config = dict(
    num_hidden_layers=13,
    hidden_size=128,
    num_attention_heads=4,
    num_key_value_heads=1,
    head_dim=32,
    intermediate_size=512,
    vocab_size=2362,
    hidden_act='squared_relu',
    norm='rmsnorm',
    norm_place='pre',
    norm_eps=1e-06,
    positions='rope',
    rope_theta=71500.0,
    rope_fraction=1.0,
    qk_norm=True,
    attn_scale=0.255,
    bias='none',
    tie_word_embeddings=False,
    parallel_block=False,
    extras=['capped logits'],
    init='normal',
    init_std_qkv=0.0442,
    init_std_o=0.0442,
    init_std_up=0.0442,
    init_std_down=0.0442,
    optimizer='soap_variant',
    learning_rate=0.0109,
    lr_mult_up=1.13,
    beta1=0.95,
    beta2=0.99,
    lr_head=0.00732,
    max_grad_norm=0.5,
    warmup_steps=59,
    schedule='cos',
    final_lr_fraction=0.0,
    batch_tokens=32768,
    max_seq_len=1024,
    doc_mask=True,
    train_tokens=124900000,
    max_steps=3812,
    dataset='wikipedia_en',
)
Each number is 128 + 24 x the weight over its row's rms, rounded and kept within 0 to 255. Layers, rows and columns count from 0. Numbers have three digits each. The size before them is the row's rms in percent of the matrix's.

# layer 9 attention query, 128x128, rms 0.227, rows 0-21,32-53,64-85,96-117, columns 0-127
109:140140143134098154156121167137125076108138130134160134076121097133107153108142136133115117132173113142099072080132134083118123131148083127139155154130102130093155135146140156125105109120090156163136138152073145107111130119129103156134131146125160075139130095151108127150113125149159119102111105100102159133071163144163167113166116121141163151103107138142161132115115150119157136101099
114:147085138080120137120105114136152088135115130175163128114129046147132142141097090135127102111154137135125133126137133081112141137146116128164156155116094152109141159133127184082135111120115170126113089155164152126165153136143119153108112105105153123149101103117148130132119134128117169161143082122155178109128099155151137122190142128151141140120113140117142135093111158125090116116112
113:125160160116108113130111137119151094122159138156132131139136101156093176155142140153114136142172149119112090111126104078118128149178095141160155160136121117131166132114139173134120102149115161132145151166115147120112138129109117170113138099118148083177137082150152117151072117157105163129122140076112157130113119121153136127169119133150168186107119104125157146116106137114122122090134
101:110110095067123092087113112145152129107104091201161104103115090131115108155156074151123153129139138170110116126138148096118148144083124169154099117095102102139183132134125153085121086123141158122125115142176127105135135109126149109153139098106132102119144135133105115104124102129117137121143139119144161134154145093122113122123140062137140132122098122146157152104110141138107113130091
110:144130097134160125137144184165129083086151119169152139125151111113108146144128188143138112147163133142129126085098104105128153130140103137124141092143145126119115133140103135133124136190090147129152153125099130106128154114136122157107129133139130120126132126175121169143156103145118124078099128059095122129054141136096148155100130134109122145147155172162156110128098153133146113137104
095:122148149113162118144127137105117097167118147179142107095124082114128149139130120143141104135149151130076097141127124066135128150153124153148121122146118124092174133073117196093118101120109133113107101189116139117124134101125136181142145082099152117143121122133131076125113131142102139133129123095155127142115069108151138135171123120138120173131106130153138146076109133106132138147107
083:105124104102114088194111127125135151149136125115126118111119138112112154154152113159145172168160186132131085093157144084152135147143099113153137125107157100120150138091120166174117104109125143149110137165118119193161137075099137163086156103137162138160132138153168099142099118143115103134113105094143124167117117124109126154119139117123127144122092147115147152116140133131108138108110
092:087130155140093122076130104122129179112136110115138169165076142133128106125122102071121123105114151116131170138136120194150134165116140147132159121114189104165089164142105117117114164108124129101105116137157116133099096138126101126093104157115086116152112126104099125106139142121151106132116103170108128090114173149150156135108153138143134090112127096089114116127125111132114121131155
094:145127145146140102140121123116129154123114134159107110122145113157146201138164142156141144142127139147098083071142141094134134117149085152147095114115122122122164130119099194126122079138129129134107103166126112177137124081148147139126165097123118102115126090158158112147146077127148139153120126072100144141095085152128117137100153122103150146137142134130150160092110173121145111138140
096:095140159164105127077110084111105180150141117121128159124082169134157129098128126064118115122129122146121147159152112159104128118110139164131120157088144091142087110145094141131117127117153136106129106148107135159129077140122166107096105152163111158106146109110138103064107146125140121133156096164112125109109126139168136124096143133132151127118120073092133135094155122147131116114147
082:147126110138120126118128144118122104103171133204124143169146096129151145135116152108153157149154146098114089158157142101126170143166078174147142159088158125139164150154118137083131131137150176116141122176105122149130123103155122148116134123107132115149101120145128136087115137142111134107131135104120108138107083099140143146149128134131153162127114105104176133122138138121133078105057
112:122141117140113154075123136129106118132108089114123155124093124113134086117114110084110114099124128111156162176149129160125163131089162138100155115113146098123096136166127064096136152104145135150128141134148148061093128158111138068130109146128111160126167108100071168111162150101128115131120131180142122109136171119152132109122117160140129093114121098118102120118125109110117122131136
094:161137133104147148171092139124126156173104127156132067147150129150146201142145126142124130132149148151123094101141153103112164100174121107100109103153130113124142113144116141175120088133144136156156123143128143130162123123109150145117148078134164130107136123147170126123130101155127105102116174121126098129136092116094115144086103114104148181156105152160154118106120173144142150127157
089:128115140131126169090079119121130122152136111188139103097130142130128136123112128137106081137155122156136120148099128102092170114147123137121165163145140131161153095123145138145119132115137193122193141136102119123139088099100103116107150107096157115151140099107125144137106141157134121096148099123105107091084110128151133141119106124092106161124145145100150151109121157135142130070060
091:112149158111119076147147152118130111114125127160102099153161113149156135167117096144135084151144119163082102126127106086170094144129093127135079159127098139152164117107135144145169102131103096169095097128155126151155103097122162151148136104101157155139127119147111155156144106160115134130152155117139130168152088151127106125148150110140123118183141149141126173116148156118111106141101
085:081099119126079186102114169123131138191138148153083141115084116093136145151115125106121126077090104106105157124123130151146143132110132145091101108159113114143153135122133137120105140113117135143138096119135156146118094145143136119160111130130105150073158160128138153104133122159143155100078107124147111106101143173114150101121176144147113133141142125128122131088152166186157138137135
121:104093092112139109116144139141134103126152111095154159108105143129096078086144121172149145128129127121148207101139055141128110134073120096099138116109119108124062134106121128124131137070120091131125114109117146099134139145134114080102114076167127128120165129108089105137128131154124130126125117134139137115149130127132134117139135135107121091107136116123092151103097087149111140166115
090:142116112116109153117125189069158174146098116148098118132118104143107123171160123085140104126123150162136136141154078179155137132162161119114106137129125139154121119130109124135172158096137142147123115129161144147133117143104121138163127118113126153108134052080123138141121126115140104161155127151114125143151139128104151125115123140120147114152099089164096121058147129098117135139178
083:111135103141166094141115123128143145122130130147119089128138170152133151123120132143144113146110147153128122139133127140163158123129167136149144144136143172096091138096140112098154114153125110110178107108105087147135106086083104152120117141125131101113099152139160149136101123129156146189186133130077170108135112120092161167130112102104158167152098098107144164114136134104128120166182
126:159118089117127123155114149138097140136158162152125080110139125174098121123159140145140155134135155101160111115127083073118133118143150129127108138121124143164135129106152119090159158123095111072132150148122126162119162149138142146133116146165120072113116137113150129087109131124079152137109156100111129090159055102071137166117113113128132108105106156170126120100133110135128151142123
084:105095110133105134142096140145106141164172130127135068158132110134128139118158135189146161114092124107098136136098172111104132164164119099141112111083130135137165157157136098102120100141071144128141151124099111100087116161120120145115127126111169111116126120112134105104138158126138146144118119184156088111131125129098158129125096171151142139102147139192107125089119132152132107118108
088:165167166141108136118092128167144159121109145112150123137091119121140130087121109120160134105065156119143180158119172108124110103093113153120141119131124139064122157103121126124099146095150135163112154119112107121117158140124144127142129119137148114151113126063149070144112155139164149161119135169122117096135098154155140177116158142110094120142107132085151137101134117103121140111152
047:154105121155125141125163119123137143150159106151124144152042107143146157148147104092115107162099128168076130105144108136118140108102120124127097100146118159127134106138142104120146112082120114124124131084106112146122099163087105154094138117140171123136131111123141120183158142116119126127098149146111172057098130102099175144116147110123141120165140146165112097148105123129125114103133
079:102175165133096132186135129097156115122132110117090192118136092137125131135133131136147072123116152135129118110141093115182125156116143149167128124149127154077140114119102133076135144152137133117091136153109135169120122115132119139097145161085126176168165116133138139169152120119164159133140102158136132174111117136113174160111113149134137108129108110097130116123126158085147125123166
074:091161134083110139090113120120123135098126154116171192144090107116109138151138116078096121149154168125105129135158140125135137151138150164133117126094128153110150111128122144107120111163133139100122143179115134169112148087075163156117123141126143144140128080123121109136154094131119143101135166150143159139090126112121176143139123088165166148153081111115140128099152121108136131089164
066:068125145083111118163086109163115137119145113126138106143171140113124136125149138138147146162112120124138112175170125108123103180055149139162178153161108137120154139110156125130136112135143133105123146121139140118124084129123108125129120139108125115133116115129126134101134115127139168142100114105164155157085165115095174132103138150166152105186116080106150135119112149109124147144177
081:099142126144098124112152176101129131101135123108115156123126144093141171138102142132137108132131098161121136082107140117107128136187106126128098129098160093104099152127139137175128108168179154155089116143157128156142112054117144128146150121061140148109134123148142109134147119138131150156151112089099146130084117125147161161171109153116158157088143149118130103119100132120127104122149
088:089153153116127130106115123136119140118128124123103169143077163093153147134160094073101123134144159145107127136151109098146122176116157177147134089112146147101140161081123160110137108155152145110109135175131113154103152104098163138123160172123139118157143092103150094141139115141126112103121164154154133150125135138142155142129128135151147158120085093105157168099146102098134123116174
110:118134058112136139089123144137143170101094131139121109095136158125166170140126125121086132107135099129152153090131167102125162094147134109114147146117177147113135123144103144132137125135128124145163135179129119145116126075087164132140152088127140096112157118146144096094179121173117126107149131116118134124137138112112140127110119124108155171089119171153172172100145111115155126089141
089:111110113128107140086124116172116115145146167140209152101073125124130100134140130063094138124167132132110130182150123110095143151124118145122140104134159122139156137157117148096090122108113134114132132160142155100098114197122124121119110101159134110135120106115114087090164154133104114113120123157115132107132135094118144114068144155100135134106120105157123147145133097120159126092130
120:141105090131122137127132134178110193131114105124125107064120160119139105112133134130119160123118090161138107090121152103139134065126085101126102129137163136149161131088134174146100130142122108136139129143107117122147094149144164168177156113143135085119165140151120108143161095152122163116130141106116135154126089113115120142084116119110118170136150169166126131126103170138148157126122
137:088161179117144127147119119097145152143125118143115161094118141121140171075101147087137133120140101149077133117133147157147146143123123134154115125118189120130112139095102168135139108159150110131113128157120093154112129101119138144119142154131120167117132144143116099154084133184145115133139110114121132139101126174200114126090126123149110165118120138050133160123115132097117118096140
098:103136174149118120105120108110150102146152123139157174143087114156114159114122151074097105129138163131083097171155120145125140165124119178163149149114135123127130147100125117078139120137142132127119141157130133154108138099084120117078128121117100156128109117107095137127126171144128107108117096146134147118080156143167158135105144130149134124100087107072140156126138085082160116104149
098:147103147115117128118126134139103103109144098113176165171132143126098098161107124134136110152105163111153146145135075154131111153149165128113156103125085117110103135138154085113118147107122155103133144115112173134127110151155114110104098129155127135146105101090127145122120129076119109147136132167103131109151134093092136121202134134133143088153138062164100096153150120141130140179116
114:077153176127112147130119150076120122090130120131115151117117156122141196152107143110109099110098129154114145119144155122148120120139124117153112155119132166135119131092102153121148147188163134155098127180121110194121131078112138149131135151135150114074129103120156138165145098174158121143152108131149132115110145131144149131125139118110128174121116157113119154104137126081146101124170
085:136106119119150105155113134129143117138139154147158125171144118146103106159128151082087131137140163109106124103170086140097171148147156163121177145150101152129146102134119124106107120098143172076127132133112194119143118121118126108117122137154097137125138135072153139105131149107143135131111111153096142092126172142099171108080154175118154098117125103106124111139135104121150109136076
092:132125120178128131148148088172083172142111130095099115143125140137152104137137085176121154096093104116140102131082155144161115128088130113117122145105139118148124127166129118118158151183156118144086165093128138109147147150109178144097084142130140104158123161143119145128148102122138165122116135118159130127175130157136098122093090157136121108106109113104138089142151138149108141090152
071:105151113119133120117172141168128182110065159137104088113142143106173115100091153149145145132139122167125119115112168173105146109168107126116125103122156132124135134161112117148137140117139151150095128113144113127142154105117132176151129185132167114102154112141144096157123148147102120150159147107140091123153079109118079150150078133112157124092130114128167097120144105114102137122129
098:124098121139144141139097144121131094122199097100133153138168142131110126084102099164126154141123120107132150134152094147113139161095142124139146118122138114125081151114184106122108127080131115100141123120140105109146113104142112100082129089119090129079143152102128143111141092122152177142104106116091191125153139153166169127128148152150119119128158103134113135135094123156122110165096
077:144170153108136153119112126099131096130129129138167130147132108131137168132149119091104133159137156081093156162118112129157111157138179128126195169135095150132158118170100138119174160145095110095110135183122115132108185160120120106133109150144135137110123087127115135122101159115100120163127147141124172089120130130135156095145162145160121117119100095140111135124114090116158104140114
111:157113079097140178150104150141142099122165159147114122106169134161122131136148133162139140145151146124151134106117109064122151104128127147146182141154085133123161090104168173106097107105111146084169114126099102135165090138133104131143138132110104099118138147136136117124120117132128142102117131137095160153142084111108140127086133114127148163141129115154115156135086140133157149160074
133:143106117120141127088093130164151117137144138138152128089120126163120138173115138107112160159157107128149114140094102104103145117113097136142127162124137126132143146137161122110111126088113120088156099123114134137115144174117153126126162119145102071119112150094158122099116149152077153088115121114130142155136085118062160122100114134144150143125106139205152177131127097150163161143112
065:103153156147127153129108130130097152160173105150146091122081156125134082159112120083114090143104105119140146115135100131075130136118099099119085132116115099146142114136102127158144122157109101113079154160098135092119120169124119105093126099146126104141120123134085140107153149135136150155109115120150138100121100073167140149087118139119107165069152106132097111109131155106127121162142
095:129164159134092118098151071116097153145138122122174154149132131122168110092156128141140135119092127141160169132112122142130087153136163152151125099094129115117112162171142106127119153114086085109114150100164116129091103120130154103124120096139100125102149115110122130139099107109145087132153138152139072105147077136122123108157095135143117117149103152070120109103141145131111146145179
105:133120148110106183131134112151156072113182094131147110123114117094099128112129152107147080119112125127141132121122142113119126108126128127125163149161115122100132142133112179103104141131129124141145127139133152097132156136079108139144125140095144088141094143146163086150113146172143124109156055153128168111070115123081106118142119091139138145086112129140163123128140152099139120070112
131:163093126088136147156108147093134084108128155103122111108151086110100178121124131159093131132120119117146122069128140090135130102148122111136157156133118139104155114133107172100121166132132146115114131134088125109168127150103087152108126117134115137132132073105104096145088130135150139126119094095116165107124134183139123126172178123154113129120128168118118116121117135107120195105084
120:151114123090110144112135163131177106121123142107152093094105084136084175162127153120152121115114126084158119077133142079128133131163142121153140141153125109094126153129100149144101143181129141112142130141099187114109150154147079162126112124088125143124142096128113132114112129152121150118126112121104134135122153149111115125131150145152137206113133147134113111114080129093134082087126
077:130085087159149140131152125132086099100150169119111150183121097103145109115163119150100104140124121124130115137123136163039147144134101118135145171112120127146157088138130159129142119140117101164112155118126091108135135125093132178107135113105127117095148154122158183144134125140147127141100128124115138174116120148110167107134109101068150120144093154128146127117116149134096159149155
089:107085124116114116137148111148108122092156139104127086117138159130124137149125111112096123152149061142144134156119141129114146116145104128150159093107109150116098125118119082113102107079149118123143129167101125104175136110097140123156144185115136098125133094130184143151140125115154167152144117087145146115064106119154120140136150098147107113123120157171165108126147162094134158130087
094:123088131110129131104114128138153104110123152134146093115108066121128149164150118122081117111133118099116124078116133119129134097155124166127154157155142198122173178139116198102116136120139136160107123141119151127149122124111125164172123153092125115122123114110115114133139115128158171134116126111057140127161119125144188142162107130125129138138120125142138108086153150138154162093105
080:104113144088112134161122175090113132114125174105112095156138149097144144200148112091141112156115149082133105083143108135169097171120122145134152093128139179082140169134127156075125145160148131116137094156123134169104171132138151162117102125130127185113119113100137111098106107129132137123090126102129109129094128138137138134140134110127162130156112126140109106091124118117149128121122
085:132143147121101085124168108111160142109124099137097168171102173150137112171113117123128134186136140118153128141122141151147143154090130125113112133116154118140129117111140062168147112127158136114121083120172149159082091149138095109109112120145127151142120113121136176101134185075089103129120159128156117136113137122137143155132109131074132122140138108101102139135156098137151105153158
080:159108168103125142135141136111139133113123122129109134073098130099102170161118133111122118124131103131094121093116170095113124074159132157164093126143138140105168143127109158113076145153161119085123165124095149145125107135129158150159135128097113146097149180146148103143109118158164160145113126141141126121132130126151145146168174141100082147142118149167170104105129159110174137127110
083:093148158130131099130164096144110163139073117112131149127102153094129115087122123115139139136109079178090106138121120151123133133112164161155113131140163087140077155122117112149112102129127131116102137126176152158102140126160146113094146100167157134159140115122115119117107142125114161146151117109150086151116094137147125147054181144137143125150162130113107096128161151116112103160118
090:169160124136111103115130084168144140090154136118119147181082084118125123108119117141133169124132140118151122112136138114078137156139124131094128134147164138097063183129105128111130122154129117151145107127154158092108142148139125124118120121141141099185160086090123173135121180139126118142130124076100116137106119113137162069130118173130145137096122110129092153118135144117121143120102
093:155120112131136148130164133098134158123133096123167127147160151142148095098122123169154147141130120099132148151149138179128109159121123087115140137094149068133083096161138076112154114108124115138126126131119070099109137145126093072101135144140132146133105087144131178114175150138105107106138174158116123138100150127122112109092093090138147093148153119144135132147120125142115099175140
100:121124126122126149121113127104123115127128179100131153097139120101142141146119153130128093113107134131080081080122104101115143099150120133131110135168130163131201142106110189118098155103174137121109140151114128134130110107115145148178094144102146107110140109119159123099136089132146095119103121083074113111164120121127132142117100114077114161132122181113113123109135140150125118100072
089:137109112130121136128076124113111143120162158108185136143142091111144165108113166162130094084137145122112128127143119134085160180126112130164146127113115154095128131140133158109137118107120153123140171103102130125153117124113073137129144147099132110109132108132145147126152120164101137129098116110072132131112105161139083114062098142127136138115152100102077125170122112109121142092069
085:133144114131108164165114129135133127167105146130126114156127105106070121146109113152104137094127124148132147126084170122135164108169116088114138101174098107118125140119104167163133120137091106151123135088133130140153128157094125149153089103123154141148153156111103154089119089158122127137175116139076135137172134183141099100098122125121130101110128106090105086103103142160162129117138
102:083151095125117131164158124129159162127116142163123094129073147121142155139130104103155130146142129124111123109151143140123138093105096163114128108143123098162144102146155116132127113127130129110101112091118088164110118138175154100132131110155159113062122111151162154131098133106172155157135175137180129138150114112115108137087178091087134117127149138138170129081136103127136149112152
111:101101137121138118100164124153089111146133121103129141145143175140140058066113130174151103114138120141164133125127092140103110145103127112130140093087130091113067152135146099114095176126122108156146119102153135111104167111137135135102145122130126158161132159107107134135111111144138107096142092134085114165134154145142146134161068119136111101105165117109131147166134130150148093121143
100:124178119117118171137108167107109184160103114141133098132144132150115092149124102155143159133111143146121117196133110158131170119147134162128109088156117121146137063090139148145145135150120142150104121119153145164158111117143092134124126128150126139136133094121140094089133125078080128129112158150091114136153095135146081146087116113132141113149093095107116125145166132117127120150168
111:142167130150152127147145166118125149128116140117133082115175140126137117147158160175130129167119136139114110157135107137133122159141167154157119171135119111125171112081134121145138123118127129111130110145136112173129147084112130122104156093128149113140101141144122107100161068138097146100144159096105148156137107139103112114103055111145132138190143126135103159094122150136127111196133
111:157126100125141115138110127151132112140117133153167109122112117128118128168160162182178149167131126139172094145129111087098114139126144150157113137139085131115100091137127157142120105108109105131095121092145130117130148189141119123137098154127133083120127154094128150084094138130070162145108137127132154176134092106111148131102096108138133090136139110163131119130130101089148191154130
109:122113155111147143111133119156144087127132158116151101125141122163074129209135150109120112126118167148111169156171143124114084107148107097140132116129132131129135152169099078184117136089126115102131102119121140104106153144134139125113104121126165087132119120121117144169160169109131111153107142142119100135108116142127165170140166125113162129096167086116174110104112113156122117107118
099:093127141127123127087127149127130164101123093142123154075131137191120122139156161094146126111124148125147122117117096123104112092091070126117158127108107111134114156129126153143141164125145190139140103131100142151073094095153138098141153085106099145131132141125130121122109122079111103108132142110133143194132154176124109129105163115121144136170092145119150123106147137127140139076112
092:112140143116121167094140165098111115123145105144111115058131064091141177165102111131117112106159133114115097116132133103143138128165121175125114125160097109088145137113120132087097123111151124114131120128125147123103120122122112125113117132109088080139120120114171091118162176094171119108132123108108119161088122133121158153155169143141123160142166128159161133146125114140151179147110
091:173115147160096139132144135077122120139122125127106098117071103076143130128161124125120102132098125120150077132138127149135140124107138172145126126106118178155152113185146128104100126119144160157117134152176130133128089146104138150160103125131118146129111105095101096099124154052177141133136128121113145129134128102109118138138099127106150123146130075129089116110141153174129173124098
110:113134115112132143088112148114153113115145125172093119114120133132143149154124144119134133153174157120129080135122146102127109177125117205139143162119151138094147149139167139114106114139148139130123130158162158137092112129140130139139124144117110102137121062183094102087122137074161121079141108112153109178120133121151132152138115128136138182137121145146128179121146155146153136084129
082:112112117118147140133102116129137093119094119130150090100103144136140097177142132129093107156107156186103124137107126110117117111130134169089117099161121166141179180161165146086127113146103154139139162171132135149094108146140141119151108153145099146121094127099115154134131154097168145139089127124107122117152155101118132111119124112121129138101119091141152100075119106132167144170077
098:131174115161126104161147161125098119102153128119124130115128172100147102140108124143128096116157132148151131122076098117129129097155083130125150106142137096147126163128126135136167158153089096135144123153087120126163160133149137093151189074124134113130128161138140182165148098146115129126085134094091105104111062121086133147150139135123135145125134135168160149149122108136116116120099
104:140120129123143138142134105078123102125113128097108145126088089119134172130119155137129136137120131152127093114155159124122117125126124175159152101108165167095116162106094180118124128121131144122144078155120119167130127088112144124132090113115109086126102100166133095156132121141118124155110125129105153168084129134170143156125108116141185193150105118138156174078109130124110150107099
092:106126130148126114150134144142107125136131129127091114137108184128197166124121135145134114145142110134116099118121158127122134112146120171148122149110161113152135148112141147141133101129135133124120127192122127143138110092097154141123137093105149125141115128178087143098116071100116133077151120085128097173150093140135111137081149134112135153126132135184149157066153184142160107120110
098:084130164137117164093093118140158131106122161129167125170123135128109064129133123090131161119134172156081156165148108141155133189131140124127134110135160095122145165122113141135137103144137138105112145167127150138090135167115109145113089150123117165114101134116094098119136137110107128138132101150139131128163173112124154095102129125160113132117141086111104095152093123069133106119163
093:140134147127154135163142132132147161118143117154115116090139144116179187126128154142139160145123140129092084094102155133124108109126084149142112127117159125097144135115145155108135146134122159113151092175111082167149153127128139137162153078119119092126130116144145125123117077148147139093126142079079122187121102133129121162120129152101148189154127154147160129120128159127114089142107
094:108131173114116116094135135106127132101124120159167146157102151127120124103138116077133133125172126122148155171171109162122125185133143138111140154162144111099094137084091117145157104153147140117125101144167094118093124110098136130089123141134120126107126139078117119101129114151127144166169141138095138122120178137149118130103175163098128120146080098067100091115119108137107118132135
090:134134119109149164121109162069174115103138117112107114107104094124081138127108128143095118119193167117107127127144122137133123131114121151139126134093077158125136123129104136080167134184135162137143116127113153128127142182130117161098085120143130132128126107112154071097139156130138183154104148110153132140101150104133119107079090124152148122094136118117115119138086115089154124128109
095:135136120142136145096133125135138132140124110131149140136140109128123060102109103108123119108140128107112164188173121174121175117128137080124157114085151110117130153152110107132145185111149114110157131103099140125124137145116119136067127116114133105133164151091096136133146180133114124097123128174143126098136139126131134105132149179141117077117126107092092114146114076094100131104171
109:127099121114182162151139115146131142156090138109088067120143152146142146108152103154149111127112120156124115092114171097134125093114105137111083123164141119137125110114146147101109130141139151152140130127113120146163109115107104173152144129122151119110123124133168142105127102136137147117123111100085098152094088121155091135105084069101120143167160179145153122104105170140157168120118
100:113097141116175162068123131121139092169130127108175134104143113139087154116110132127125092137086128123087129134138145166088169093127129152125165150144160141140126135117143153127108124133161173152165134134114110153187105141104066162126097157143143143107129105111155094137142146130135143172126078148130112127080138132167127147137101102121138158117150117117117124123114127129160168105116
092:118131133097146130167146116163122172153118122143094108109128134131129143155161133159154134111126146120131082138104136083165110126121130138127096104148073165102149102108146191112173087151111104196170121128138132122188116128128119104163160158112136116166145106163127150122124080144114142144116146108119094157119127119131129130140102089130127134159134167145150107124153168121105153110126
093:093124154138122089121107155125120178147150111171132112124116152124159140142143106079077091136146136139118147140123165151087141100135124134125086191128153094137136153139112155140114121147130174122107126148151073182138154113103131136146130120048138097100157135120124131137103118127089100129131130107131105155133102156114131107103133111148102148092118129164124131110145165125096088127152
107:168133101162154127103131116141130109162123103086172155117133141138108066115120143140161129142106130119145163128152121173132137148089123087107147108095170089104081155159136103126098158072133092135121132101125130109110124116124113090080109107132137134188158126122101156131100133148168110093134137167128123093127150145121158113147133153128104110122151091077130144126127111134099112144134
079:150113154130110179150114132111124121185105147143117080110122110147085085153151102076146137160154127132120120171138134141166143128158155113102112127145122157138127107108128116168141127089083142133126134141132114142158092117074119157087127159124148144146119123091129143119136128110087108127137125144130130137107180113119124082129114152135089120162116118114070125072107139075121153144141
099:110146146144097109127082130101142065132142137137157078114122150152117145113142142109120163190103130152113088129124135151134150125137162113134109155183113157156125106143141142164113141140131134111134172105127082112122131104094096160098107123111134130082102116131114097171111131121113129156174143120084160121106142131103154105117090093131120128119135107163058147148134133113152129141154
122:160114116123123099159103116137113120174129162144125092137124094165106089148120125157125170161137143112127126132137096064123155130129149128110140118144121139142103121080144098086127112125104130097131176107109143133103144167147137168096082162118121106122114150143175114096134139121102184128124129119093139144146126079086099119120100106151141104155138160184152111113162114148122151129102
103:140132114120105192102094127133111097134146117140151140088118111113110136159124141117150136137114121122121141131079134093136146132148111156149140121102100122122155129135127142131140106101135117095162111147126152161127132151110135122127104112094123063122114132123114133155134143101147095126121128201140111104117126133102224153188183155112161123129127110164177114101164132145100112118140
100:159118136109105143077131080193118111116130131091135146080122089140173128120143168118132117106086131120167123142099120112124136122114129152150088092087143108131133121138106153111123141118124070090131118107144116165065131096146140087140146097145138134131153143125096140149111137146118101086112103132135172115138086167128124163144102145122135120129142112069162137120141125118108138095118
# layer 9 attention key, 32x128, rms 0.21, rows 0-20, columns 0-127
060:121148117080144134186144131135076098113118113126135117157113120125112154141108151136142149089132094153149120140144127144156153163111124162133105086092136112155107171110125097185120085140170129099142166108190124111100112115100118139103137166145100139143101104143102117129105123133120130134137111100173105110159114151136075120116124113160146086081116109120095140118160114157140141140145
102:141116155176113134118107134118140140172146163141125141108130122125150163105157116148133081171113139104121117122119158101095113102189124118116120144155096163127145112157134125077132147133126118151127106144085136131121135097147147169167145133147116120118121118142124169096150164098145180154078193142087160124117105106109141131135134143100144143181119136144155128108119171098125111134166
077:131125150162095155106128149135128135151147107129142122127103109128155168108134128148143106148127143122089181102170157105147116122164150106096119111140103179128122167155131126091164149140079159124096121146087125136142152138134155152151117115141154146130113128131097162125113167117133175153059172134117116121146152132123120129105148139078148142167112133185161115098155115100094124150144
070:112140152151115139110106154142168122144159155152159129116116132126131165102130134123141124163138131101115150101121140118140084127131138107086110125131116128097181150142124113076153158130103113151120142135117120167116122137125146126131080102101124096114100094116155144097116150069101143151108172117079139104101176132157089124138107133099157153178109114200137152117147112097148097124106
081:134115131100097148154182152113111142148168109161126121138091133161117135131114143097123108118186161126143077138180126160127152115148115179115121139152092140127162122125148119118135090143134122123122121102122143137124165118092156180116173132130115096125159160162107129068140131137099141088109174132135135155141084136082089133115134121159134148158150150126109110106093139118097122132128
092:133133174134109130127113153162130120141144145165152123148075130146167146110117131117153090175148153121084140096163153127114073134162144138110114134158105156146162137150135117097155134134101147116130108141126116159131133149151161130160119150143134124113123137160133171112129146078122149134083187142122127105104129107096127145135116146092170186162133120193140124097154143138115089130140
091:095134187137139117086131142160121111141140082161167127121110142145139154125099126085157103118137147137101147094183138135135095137145143140110097130138135140107165131146158124136138141160071132114130120098150112148088118175101166149165112144151133131124120123171113131115103141116127136118129134178128117139105178097130116112170103126144152183108136105184114188115133116141138110117119
077:106137101112156136135155121116136077101115124154111108129157117093118136125142112068139147082143086143152124163125139133113157119108112163147127130091190089125092111132133127211110116136113089155135129130106110106105130091143114089116162126131128164120139157129126098157141123164141112081148092106174155132131106142114142142135131131153136127094161151083118124153121136152106086129113
090:116137183107114122121095132130143140146144125150152127157073137151098145138115125105145097163128131126109145085167113120155111108127130115097091144138113159092172119121139133106117156148100121111112162106146120181131140158093139152155130115154120138109089127152119152102110143138114118122120157172153094090124186103104110129127141105134134166119138110212119151095166098137155122154153
095:123081090144089126157165122120133119136123111126143134135111123122105099128082149122125125103102126101156123135137118168128143106104057120171145120102106130091110114117104088135113141137139096133168166089142090119117148120115108109121136098147132146110101133097135094156124099154159089109159091169132090152131177130178115146118114117139111103115136121078172092161098136129165142142140
082:162149128134109160122124133107142108122155134111099145144116116127145142139152140200141165162132135150117128156090162092109155166123123104131177126158156122133118151126152136114135112099140141128150113121121158151170146099132116129115146144111110083130131180105155138096149137110152106137108097073091136139139041135137161144128110144100158089134101127057142139132127137112128150110124
089:123138082106138129164147110123115104136099099071121104111143124137135081095130138145098158081110126110159125172116159129133121138067134140108136124099132095136088132129105151169100122122147142134161113127146147121138112144138081109065122108118141174123146132131142077138140076134138107148154090092139164126128118159107163112141128163141123081105131112083130106162123152118113140137100
108:127124161148125138069086144167136184151117133121117121088132136129155169120121118117150158113128129138086127106100135088124110118155144123091107136160117122156180115130135093135118140132111175127121104144122128120136104152155155143174121142138121125135124085141149141119126167087113167164108168131137085112158086120104118110101112164095149190143097162139116140116167126153153131136095
100:134120058168155145139114142132148157138140143122092115084134114144138152129131141150152165124115130124148123129120133115129140104098137121111135121157158082163136143151135178142129137116160149161140096172086148097126119119159119084130142154097110095162134102098155122130143134095128137177142090060113134162112076142129157129104093128084149147173090149100117126135116140113121147136110
091:140159159108130127089056146123120140106107104149134178132120124143119144139125154074144109147114112164110102117184120133132131127139123107109108133117134141123141109102114107082139119141110155123110157118109120143140090137077157109138097156155094135155109089149087173119108139094111123132124173195164118113104160113139085125150132099132079145111131137101118140094168130123152138110139
110:130125127112093116139129127099172103110138123152167088137111136144118095139093115110121116116127134143171110145143139165120179088131089136151111130095092114118115128149106054144118160173124104076138162119118093113134123162151161105138115084160137150107119153127103121124129131157119130080149104163164093134156156090118116117134108088141166106092145125100132141125097145151107123115162
108:141130074136138143118143126153146114118117133113099157116105113094147091131130142154112137125132132125148145157094150087109127116084149112095158074119144099166120148170164134150129139128146131127159100137112146078129113172164129083119155138133155151164156166132130138141114148137115131124102110078160152126130100099105209121165088149130124086106165105118143139149096124114138140113112
122:099103126120157106172135116156058147116095136153134068151174114120141106098164109139140114125132102133129148093118098126129102161113130119148119138123137159120123119119111161148146104085131104131100101141122142113129154144109099148165081085120161136157146117133163129153116094129130152143160142127088146099135190152155135170154155159106141105154146103171152106116121124171114136136127
094:146140124150166127188130114100116056127149140124140077078176106114140144169132133139124128151135114117128137103108144120112139112122147093118150118154125134141142192108140151068164112090148145148150124156125136153134128113168078161140132120086140112139089122139137167103135115153118153174157100114136160118093102136100120151140142162152105145130142148138131136131098128153144115141087
136:136098125129148121153126119149069094182127143148132085111139121122143117109147127183160156150133127099120148119091086120130105102159139116115153125129109135121139142109167152110137091099095103106135102141152133138112153170133138160145089106111127085121117167166179147103158102142093165136127145127083132112163110134114116139109155161119112123122143143176154127118112129153124160130058
096:110106098127091151157132170148134116126127137129190116110097166111150119181127112139122163071141173124155132134131124111092121114122082136090107164147134103147133146134110159109081125142123106152158147125132129120166139155106137120104096051108121096117103111101142102128150124130166100121149131151113120153113162135106157130127141155136151083140152115173140085123097150129144153135121